Weights of a small GPT-style language model, trained from scratch on English Wikipedia.
Size: 9 layers, width 256, 4 heads of 64, vocabulary 4837, 8.33M parameters.
Architecture: RMSNorm before each block, rotary positions, no biases in attention or MLP, tied embeddings.
Training: a variant of Adam for these matrices, 9183 steps.
Each number is 500 + 25 x the weight over its row's rms, rounded and kept within 0 to 999. Layers, rows and columns count from 0. Numbers have three digits each. The size before them is the row's rms in percent of the matrix's.

# layer 4 MLP down (transposed), 1024x256, rms 0.0502, rows 709-721, columns 0-255
109:434495524489503504524460537518489499515480510508508499500456521472500539479496490465470484516482508482489521472497496490534532470503435509503523516482460475529485530484496512523508441524445531505508467550479508499525505499495504511509532514505529474500471493502495505508515512491504523527525521506454473494502480509506532526475479485529524469471510514526482505516571486519501479511531460509515506498445502508517505513532507513511511507495475545509472473491502515507535517473509519456523486497467514450486466480511483499524480473522446478514480556477473484492521485520531538473463548465482488486517493542503562561515508539489477483483490497562503519511497506504535483460521504464525529475548525539522490491493524565459474475542490503477501443496494521516476496504490513
102:515518529526530520523516479458496469499507535459479493510496500520463522500477472485492494499496505498475509521541551516539523503516509584486529508507473483513523553524527517503540531491513506488528477520481504478494483528487519520452529527429538532483558512481520546524479505497517494480529494529513489554497493523471489485500501482502492489512463499560481518507496519544515543473530473456512488489502505464517489457520505483512498487496486504476475470530511448523510501491463464508522456450480496511510524494487492486517515518469484500518504496539492498502488550525515479513508511506540465504513479517483528516509475463495520505546434500555484496503500501533469489496456494477556513530533501469537478448535526496537507455504500502495510450507494488463526470486494494
099:528528518525476482440515473512484491480521488504516505417510496507486516513482531512474497525496503507479514483520520499505463517490495519511508499510497504535498500470512444546467526533480501520508531528499521516503511535505493467471467464479516474508486532506499528497480511527551488472485508511510512547519530494483518472504549504537522509505476517532526499447557518446495515492499494474525520533533509474519491473470506491505498506479526510503524483510515515549495492484477477480521455507539509442448523522504497532537492542504455518533483536492510511529477502481481499517503482511506521503515482506525548518490500480488483486498542469505476456517549490519535458565492464488511502522483478492563478483485479472495490512560493502488475532508458516447514506505497585
095:492512464522519519494483511472525519475527542521494570482493499475510490506485514473476530452472538504551529526456507508552534507512523510564578518472488501504493523458475517540504446455405494458497508509511488465542456501521504500465500523471559495510469511485518565526475476506490522499491493505553525508479538479530478494470519530510535502532481497479498496489510493499459477491511498488492524530506517442522504491483503482522487520529505513519492436487486504522509490498524462537500520541472488523535497487534512481513519499518502499489469517516526486500510487527502529515521503508462519490498533513518506496494509539509502516520508490549522507530499510485495487496487500482517540522484476477527492521483524539488479481518487527535529524485457509472482529525498466
096:516497530503493503542463530488515483493557475467521493549489520558478501500510520489512516477516519441475446503490494514485505520519487534468533512477497472506478499510487558554544463476494528487487536435510490525540461525469516511569522511501505480490501500485497501544545513483493527477513468513501483519495489455492499503486490504473501493484447491470597470492484481522501514529496481518503493502502510502470532453521457513496545504515510497520501512528529484503526511537485502486512462469505488489504488448488532539528513476485509482496526500535480502511479477487468468529508498532496513506453530524521506510473489511503482468515508463536511463451505484538513560507508498495504509469453477482512491468506543499517507491481489472519497456514518510503447526486538499
101:542515509477482538515462489522474510499489487560452470574487514492521509460475514509477565508490493477464506546529528469497540488528470491511521485499510497517489528502487486464511545542487519492524476456536506528499504469471507473469505537494503459523483483514488511553537510487501503504490505530466508520497541532541529500516536488494485467542505515497481541495487487530530493529478482536498518526518488485449544515558483466452535518516512514514512536499518482469490478530483519442526529501479512480531461476489502521489478505500490478474464491487455516519523481510545468503510493527472549508504482461522511527493554482494510471486488495527507474519495478491479518522527517477506542474538511499470482529451498516495492523535534496491486528516488506493521495522532455
097:488527510490484498487519478490479517503477469518502488526511531523495514569533515527542464498534570485484526511534497497511523478504522484526494486521497531523519528494487518506540469516519490504528501479521528451525505511449456453499489509556522489505537527466466497487500456504540526466545477486489483506537537487495462474471476509491535481522496470502504526520508458500520490528476480486518495523510476516520504444517472508492471479481511479558502488495504482497482472494527500527464487527513477518524491458496508527470477480444509505458536535508479541540510520483497475531503479504480480491484569475505465523506546506495511449505475540518545479487481426493514473502510524468505479508492501510454504522501441506473482467520479512524457488507511543490506513480512486
105:457522536501493469517504512523515468512537525478505474483498515510544510498528481515505520553508503526490506536534496496476488475503543514454489507533505465486482491488513528503514483485512470526512528505475519531480512525497534524515596470470522522488552517518487511477496539470509508515490508548477547467525486455494475492475464527479506497505500488450484496476513535475490476541485485486522525486514513515506495512503492463497520563473516493526513539535511481518491548489494470514488488509515446475522542475508515555506537487483524499503530526533537533480503538496535460450468508482446514498502487474463471490462493490498518476519500453495494504535507526546464557491530512482515480496531488482530504489458523496474538470505512485517508462530474465484467486497501500
102:505499475468517491457515489492462466478520546480499480475476537504477503487505496434518500525464531537509527487553536468503520532547497527494498476476461490503498534530521503486473465500524546484481494483503504491535505536504497506485507485461522495487494492539508513499503461464500501504495486476433539475463551495489517478455519523461510503476539493504489470563474448485454476489523473436522487523523517516513526500548506506518549501525525516526527481537510502507496482503467524495507494472486514494461532493538511533523557474525523533487479520508515502482470495485500539476484460463487513521473469487473518486463497484474560505514547503491510515515539525521523538521519476530514484489510492493514501481493496481544565453476507482514516479499526507516491518498493508
102:487511499485484483482526508526497451483525532487463536494534487456558510475471488512440457508478490492470494487507528520545527522498499546532528479463485461490527498515511513526499471544465485556504489523471503481508504502496497490508516522477466483522519452494522494476514482460462478480491544509513504517526482526508474597495471495540520497466499517490485493494527494507492499523509475548527504522506497505491476471465513503498499538494466537523490528491483509490525486537507496528493492513487515523515538517551522494525471498486460474551467496521509501481519511505503556499449525509496521500515483514501456540473463507508515532458456515555489492493523484500549470451464495497506511484465516487475508562516481488511497500490476505517538555457478517519506483529512484
100:512504456520509514519448532513479493496484514522527483534519516483478554507529481495531478540477515468557490509508485499512496490546494513479519404482523487497489484512498494499498480506495522505504509501442506504488504510518532457504498476508558524479509464515528486456509491499500443494461533493527480475485533534499521486496496506517542539475504523460489480503490502517499468475534489461515496517500496529529503469488493534492515467456508439511566478520523532494529518476522531481503509458497505507499471472475488509513503547495464518519498522475502448544487486447510529535493468462534440469492493494503509512515517554496519557507536530504512491490522485481520509468513487515461486474483499525516518525503510545508513495517500471545495475468475526539455506480520504
103:486506493515443502517493497529483472475498500526481514491532517478480481508511505543508463483508537524505486530427518491461457531506482485487476486472462545495480460487493485481552498550480493496495530476487545470502482479474474505517524481518525483526508504489520520498515497467480554474494509528506450527539454562465478521528432497474473517542463528518519448510491513525492493461511463527503462498493443482484484488536517507494508495499496471485511486541518464480489475532534517482490489526505555499454479511447521513507541543486548495498544500525526517559500431507502504533508501508501510541543532531532516514483486477474505496526495495500512489520513525513524491510495495499491537497492480522497530487534489520490517539480492523507494495516511534483537514513488508
112:497514540507496459556498486553550497522456537488483472505551532478503524511513485513508503484545514507494517511512522497489447470513552500509489480488489473498534517492520487469503472488483435501526496491529500504512453513502496434487475495512482461492494519550498552482477506505518534474518468505525522521520498503545481467533483515503587538488512481504535510508508521472436501505493506513512468484498516517523516554478450520513481537529478484503499449507529436521551495510506468519503530526513490521530518511479471515503480497531490522501510488516490498475512506481463477539500500489543482516524505503473532543457490523527475499524509520521493503529496526493526496506447525545501463509479472520533486479481508508487508520518548496502506488500466525531476499463529487
# layer 4 MLP up, 1024x256, rms 0.0646, rows 710-722, columns 0-255
101:510476493486502446484493493513513514491495517541481472484497466518545511487478508466506543530533525528522481478525507495487487510510527541529512541477489517542503470516481519512503463482520532501466542493488518490527457451457442482447510508533509464487454526494497461471568502523477475497506520441512491475477526496516514486518513476551493484507550515491532455490504500498458462525488527529489507497513507522532537533539505510534494511493539463488516526500488541529485564483520531501536492520491505498500483467514509494507532523519518516524478527505544488488478447510487498540499424507541480519524462545508492482476492521481523519476501460508503492502472519481502464507520486502521505451471502479492487518483475511489478506473464515468506495454464475467509520483512504
098:515524501489504490512445508473483521499471491473521479502506494508464473485487468500511545465468534483530472530465502471571553446497515475468509492523473456490480510473498560477502513452463513515498472543485521516519493513516479497517471466484482455493518509532488462453513504560513501456524537543510521490526537485506488452484489501505481515464514461499482492512492513456472475487488478497477529476505538531527508529477481517539450500533501510436504505503492519501501462499471502454472527485436470517506465491466481518482490484493520516519563489484517517485516517515506519454507530481497469492480502474471490496509510489453489481497495540525508485518475505518512540518472524498518495473484515502510518500512491468435465506442513501536491512473522511471514504518499501
098:475486530470498504521518472494537531501519456502508469475482491523513525533502510532511459470528464469458525485516496529487491473563454524456480487560488483510493505509484504507509492511501508483510493521502488540460483522525488495507544532491455501495480479513462475462486486491495493498514518505500470465543432482541519472527466498487490487523548527540483533511535510442557481478477492479480485481505482512499494504478497476440479518438511478524509538481536544506516523488479530486466540494516509502487479492521518466474467486489516481472554490469492482509507482524488503498519510522454509534529488445470447484502494505489503471534521487486537510534530491489469486468509492499511503485433472518481486501552504481507487539523528513469504531512472481483506523471520498
095:505491506482575505491479489489507493461456480521543443526509474451493505521532513466539514482503535515509506481487482500467469488483511483519519501475489508504508499478529469481516512482512528522464523520500543473513458473451506514502487493557498499479537536490484484509482510462553479502531510510500496508470483543478548492494544519526500522509546486494528481511488484511472541497526486460485517470522470495558501475456491495511494477504503468474526488460509533536501494500540526507514501532521517532484524544521511454521505509509522490485538489501484508466492476496512438527494487478521489480545454444485510545535483489518500528494526488458565544517494516503502484467482465489504513525543515508491486506552471498492506505492492530487499514448492499455521477557477500
103:517545517473517484483473487508511515513488532512505512502545509461497520508477442455534502482483507520520460512451471469507468514504517502459487523487473496529478506441523510500493489486516485498528531538525508469464547507534491465496490479522499487502505546487497521506511449483467489487509451482510523489515489467537562462467496509484531483468572458551487552530481515509534497508527484488442514504482550513473454471539525451498469498496495484481523493513472472524505498529496510489542485514488499559484523510499475510476510484501466534485516485481501522501474480471498512519491513487466527531468475484524483523524532498485487434488453512531522498509476500563508548499484479474514490534515515486479508484492469507469505454483494471518502514507500494511499473540489521
093:470500502532482480508553511484474502461518500519487569479543492516494497487511463536537510503490473505495524493451495504525448516526484506516495544512478500468526501466509478506468459478482493500457500494499464520450543542484498512457434514476505470488516516471511497497482454510526432463525509495520507480505484480498509520512489484509491529469510514538515516456518531520473492471538544511444528495483517459510489530516485521458506490481541527487479502481531534499492542522514484522493453481514484462477497531514529474534492541542532469469524508538475510500514483499549530484507525478508458527534526534490502509500505498498536504498533486469491502486473478461557532489511519497489532473512527514519476508495501498498521508507559462493488509474457512482543498486469518
105:472457535526491494499523515496544502476528489495509501481502476493529541543501571516505477497501468492524441447541489465484464522487505501507432520513488512517493482523487507489508506464524479490484529506554538461522521477507477538485486503495492526510491480478498530526474490476489529529498473515522504519505499540521495440477497484472547521510546489538490513506504489524503493481471520449492504511478456501536525520473533504471515528512451474452491523526515465470495507465475537515510489505497468540488498522510510513501508503463499486465505488516477490478550490508465461533479518516530442507508506487489497483525505545500454511522499490497487495512529523471535510442523500526473499517492479467503518462520482524493470453534445512540511530501509445482470496517449506
105:530548503472490498487478515500473496500463473466502515460480471533541491507418501466513504446483494473507532506457481512530537503514523531512484513511496478530527466514515525450500548514539505463513467523489478494500476425504513500479507476495492537470522524502473469470504483529517449477504520477551498493461454476484465490529488522483502537450525522490499525487503488511464502515472470498513495525483504478533501500477498431492498480516464472497474507496459465539471521491483509525508481462499503521506484527498485460487482486508534458509508494498452471493523527486504490501494472485508441502513500518469520492551496478514473488501453521510539528482519512495550504537521500518491452483513504457470475489505462477487501437467522509509514514477496478476481500488505462
102:504526504470483451535514461490497530510519485515514467484519466541522542504523464495525521498552456525453519493514538470482488494477486463513503505541498474489479467502496513507475486483523513485513492496488468533551536470504514497493462486498501491487497471548507465510517500480502465414490499500559524513536511543511495484547477467499512502480511564460473537481528482441504507546508505537503515557482502480508526479499513499519496528504498498443489502508495490498465486557487455515489460531527484467524500529509466518566498516464519490500474529512501520504497505466508470505501522483472459483480453501506471535532479476468504492482491482466521527544498489539520509504527516518517499499450486516491556538516513494508508494510495520494489511468466495513525519498470490
100:513535532536481509507510506492508509479522485560513473473514492502502477569529510502517527518560470468503505550529484495525470491513495481511510519489495468524521494465488527475478441505490518498499487539517529501494484492463463519509499477505470486505506476489473513515494481518472506502533530527475471462475493511513514512477477563499524511506525529510541469503519520492487510489492472499491559497562522505478508558502437496504506512483511504469510535511522513478461522498486485542522478523499503522472481498467478523503465472496486494490486496534562459504426504507488521514525479487522511528458492517523480496531536456460521479533533509529541452496480473535481528511480490501511505509539457510490536458498478522502531459524504478494493523454507498477521539534464536
102:514506533525518496505508514488492514484505496464521560466507478540486487470470509501493470519512548488453499485495502474477493469512492460485474501551500502496456504495501479504543519448488499513528464491528458466490482442505477510492510487514483499495514548444496497487481524521550503551496528497483501474456500500469501494455490492507507500479455495463494551492520512481507522499492485462523519531505426486558507495454517506478458466502530490512540524496520509530499513501473490534480472480481500486466551541532521487488520464499507497479507469497483505525496486537544457511506493492502469523512490464473524523476474451499536447497487489522500520495493496506517470438479477498479489513452488528516531456498503473474476510511549466479519535448532498511507525524535506
110:508514465489483508507456464550476473479522486514539512457451487511527474488482502475451497531527502508496515480488508461502468460488465484457480482560513486518479474516459461522502534505506526520462482499530481461472538466494437492524509506507507488532480496480492488504522512501503483482525503472500494477502483505482502499471483441496469517515543498497543468530478465484514518531503466474519508482517467495461525538495474469500490515474530462505520506469490495504483517475559506568500489485493496534488507528499508484518481480466545529467474497490491514484506474488501536496536491466535456530523493492527437515515497496483454479486506479529521468517525508481461527489466491501486439493480473487525480516556455513499499494476562526522516484487475490473486480462501524
106:518493478482478441496505518497480535491516510487532498505487498543525531505456499490515471525510470521502522492482513514482491503507481474542501517497492456520456501494508510529529473492488455501517524507486490491496494474507478506491511518499520511478477519529507535453542534499531508537526515531490504516494523498501492471433469451510466478495539568491455467517527501484529530549502516496489526538473508486505501565464492546526489486481482505452469520467521460540491484508522487539479523535517494481475518525519541529505576498511537455488510551480496504509472535516475518498494490510497518517507521494483493475512453517471488526484521522517470460509478463535499511511460531546475512489543482484500525509475483464500462556522528497528506524482516525497560517531509489